{"n_layer": 10, "d_model": 128, "n_head": 2, "n_kv_head": 1, "head_dim": 64, "d_mlp": 512, "vocab_size": 4096, "activation": "swiglu", "norm": "rmsnorm", "norm_place": "pre", "norm_eps": 1e-05, "positions": "rope", "rope_base": 10000.0, "rope_fraction": 0.5, "qk_norm": false, "attn_scale": 0.125, "bias": "none", "tie_embeddings": true, "parallel_block": false, "init": "trunc", "init_std_qkv": 0.0492, "init_std_o": 0.0492, "init_std_up": 0.0492, "init_std_down": 0.0492, "optimizer": "muon", "lr": 0.00409, "lr_mult_o": 4.0, "beta1": 0.95, "lr_head": 0.00774, "grad_clip": 1.0, "warmup_steps": 200, "schedule": "wsd", "decay_fraction": 1.0, "decay_shape": "linear", "final_lr_fraction": 0.02, "batch_tokens": 32768, "seq_len": 256, "doc_mask": true, "train_tokens": 129100000, "steps": 3940, "dataset": "wikipedia_en"}
Each number is 50 + 10 x the weight over its row's rms, rounded and kept within 0 to 99. Layers, rows and columns count from 0. The size before them is the row's rms in percent of the matrix's.

# up: layer 2 MLP up, 512x128, rms 0.164, rows 40-46, columns 64-127
# down: layer 2 MLP down (transposed), 512x128, rms 0.15, rows 40-46, columns 64-127
# gate: layer 2 MLP gate, 512x128, rms 0.162, rows 41-47, columns 64-127
up40 102:54 43 53 51 58 60 48 25 59 34 52 52 46 41 57 61 62 47 39 45 40 46 54 54 41 46 34 45 41 56 49 54 49 39 56 52 43 28 50 58 61 56 55 48 61 75 47 68 50 43 55 63 71 48 57 39 53 47 27 50 24 37 44 66
down40 103:54 60 52 49 40 46 57 65 63 71 61 44 62 61 48 40 25 59 56 55 43 46 39 44 57 54 62 66 68 36 43 43 46 61 61 36 64 55 23 44 53 38 46 65 32 36 50 48 53 56 58 44 37 42 52 53 51 50 54 52 70 49 35 39
gate41 098:41 64 44 61 44 47 55 55 55 43 46 52 47 42 60 48 45 49 41 41 55 32 50 57 65 46 60 47 35 66 35 36 50 46 61 61 49 47 64 52 49 31 59 35 53 56 41 47 48 45 36 37 46 62 44 56 58 23 49 63 65 66 65 32
up41 093:41 57 70 48 49 45 62 43 40 67 39 64 43 63 51 54 40 57 66 57 53 32 60 28 55 59 54 36 60 41 30 45 42 38 54 55 37 61 55 52 33 47 75 67 58 40 50 55 45 55 40 53 55 54 54 60 39 43 39 62 66 44 39 40
down41 095:50 50 54 55 45 55 55 47 54 73 39 35 64 50 41 55 74 60 51 49 61 65 35 44 43 62 46 45 51 27 64 56 41 36 57 38 47 57 25 48 61 52 35 63 55 59 60 65 54 46 47 48 59 34 61 45 47 42 37 31 56 50 41 60
gate42 081:55 55 52 59 61 38 34 60 56 59 46 28 47 52 51 53 46 58 45 47 63 48 47 29 61 34 43 38 38 38 47 59 44 49 52 64 46 49 52 59 45 46 33 42 52 71 30 61 46 46 54 53 52 59 52 56 64 39 41 35 41 46 65 41
up42 079:62 45 73 56 65 49 44 67 40 67 51 50 55 50 47 37 40 57 63 46 47 39 47 57 55 59 65 32 52 33 62 47 50 48 61 37 47 53 39 66 69 42 32 44 54 71 48 64 38 58 47 38 65 60 52 62 59 50 51 48 62 54 55 57
down42 085:50 62 41 37 39 53 47 38 69 57 41 48 54 48 40 65 47 37 40 48 53 53 56 39 49 40 46 59 57 53 44 41 64 70 39 45 37 37 44 68 69 54 42 54 66 24 44 41 40 38 44 60 60 40 52 48 48 52 39 58 43 38 36 32
gate43 093:49 35 37 54 57 32 37 34 48 55 64 56 52 53 43 69 51 52 63 49 39 53 59 34 52 66 46 58 43 69 41 69 45 54 40 60 45 56 53 57 44 36 43 33 69 54 31 40 49 49 45 54 46 49 44 57 55 34 42 51 55 51 65 62
up43 108:52 58 38 39 67 49 49 59 39 52 62 44 53 41 58 54 44 52 33 56 44 40 59 45 66 49 51 63 35 38 51 72 56 47 44 47 49 34 47 48 48 27 69 64 44 44 34 64 40 48 49 61 53 51 57 39 48 44 50 49 55 62 60 69
down43 097:38 56 48 42 46 51 63 50 56 54 52 71 53 58 41 45 74 33 66 40 52 45 66 55 62 48 45 54 52 41 45 33 54 49 54 32 34 59 51 63 46 27 56 54 64 37 60 36 58 57 51 43 42 60 45 54 51 48 36 64 40 52 41 47
gate44 086:50 37 41 52 59 54 34 64 39 51 61 42 57 44 46 36 32 47 60 43 65 41 38 46 46 38 47 50 53 49 38 44 27 53 36 40 53 32 55 44 52 45 53 41 60 57 34 71 49 70 53 52 65 38 60 43 50 51 64 55 55 63 74 38
up44 078:53 62 47 52 36 40 62 48 46 57 31 57 30 61 55 59 65 50 36 47 53 30 53 47 58 54 54 41 47 50 67 30 70 52 53 62 47 54 48 59 60 55 61 45 53 48 50 31 66 35 46 38 49 40 47 40 59 40 38 36 49 45 40 60
down44 087:58 44 51 38 55 56 52 37 61 37 42 44 47 46 40 35 66 25 48 56 39 45 43 41 37 51 36 65 45 83 68 43 51 56 58 38 48 51 50 44 53 42 53 48 63 38 36 54 55 70 38 46 52 31 48 34 69 44 55 52 76 46 41 40
gate45 093:53 50 50 50 54 47 27 48 48 42 60 42 62 31 56 31 55 68 62 35 31 40 52 49 53 65 38 38 59 62 40 58 43 57 60 64 56 59 42 52 36 56 39 32 57 45 51 34 64 50 50 50 45 47 48 43 63 68 51 42 70 40 60 50
up45 092:33 60 51 50 40 54 70 52 54 46 51 57 33 53 51 65 50 31 61 51 45 44 47 55 39 53 58 44 48 37 51 40 51 33 70 36 36 58 52 42 55 59 64 68 45 55 61 70 48 55 47 54 50 53 54 63 47 42 30 52 43 51 52 46
down45 096:65 65 45 43 55 60 43 52 40 59 62 36 38 49 42 57 72 36 54 43 46 37 48 35 36 48 44 58 54 45 31 66 60 55 31 62 52 38 59 35 42 45 52 56 51 48 47 50 72 31 55 53 60 37 31 52 37 51 56 47 58 53 49 46
gate46 111:43 41 46 55 55 63 42 57 54 49 43 50 61 66 51 33 56 55 52 51 43 29 51 49 27 57 47 62 59 51 65 41 54 43 60 56 71 45 60 47 44 49 48 57 43 42 49 59 53 46 48 65 56 42 57 65 56 45 40 57 53 39 32 51
up46 114:54 43 56 34 48 45 43 56 22 70 50 53 48 46 40 57 48 69 42 40 37 34 57 50 56 49 44 66 53 59 40 46 63 68 75 44 35 57 41 59 47 50 46 44 44 51 54 48 40 38 40 44 51 59 29 49 39 62 50 56 55 46 36 39
down46 105:63 50 49 41 37 50 55 58 31 50 61 43 62 43 53 47 49 48 44 44 55 51 45 47 43 54 68 48 57 46 44 65 45 47 25 54 60 71 46 43 56 42 58 57 52 43 53 45 38 60 54 48 61 60 58 78 58 52 36 41 42 53 64 45
gate47 105:47 53 47 51 54 63 47 69 62 46 45 52 44 37 52 58 41 57 50 72 63 55 57 42 46 43 61 39 44 49 56 46 49 49 48 48 63 50 45 48 71 39 48 46 36 41 51 66 61 59 56 50 45 41 54 48 50 66 46 45 63 46 52 48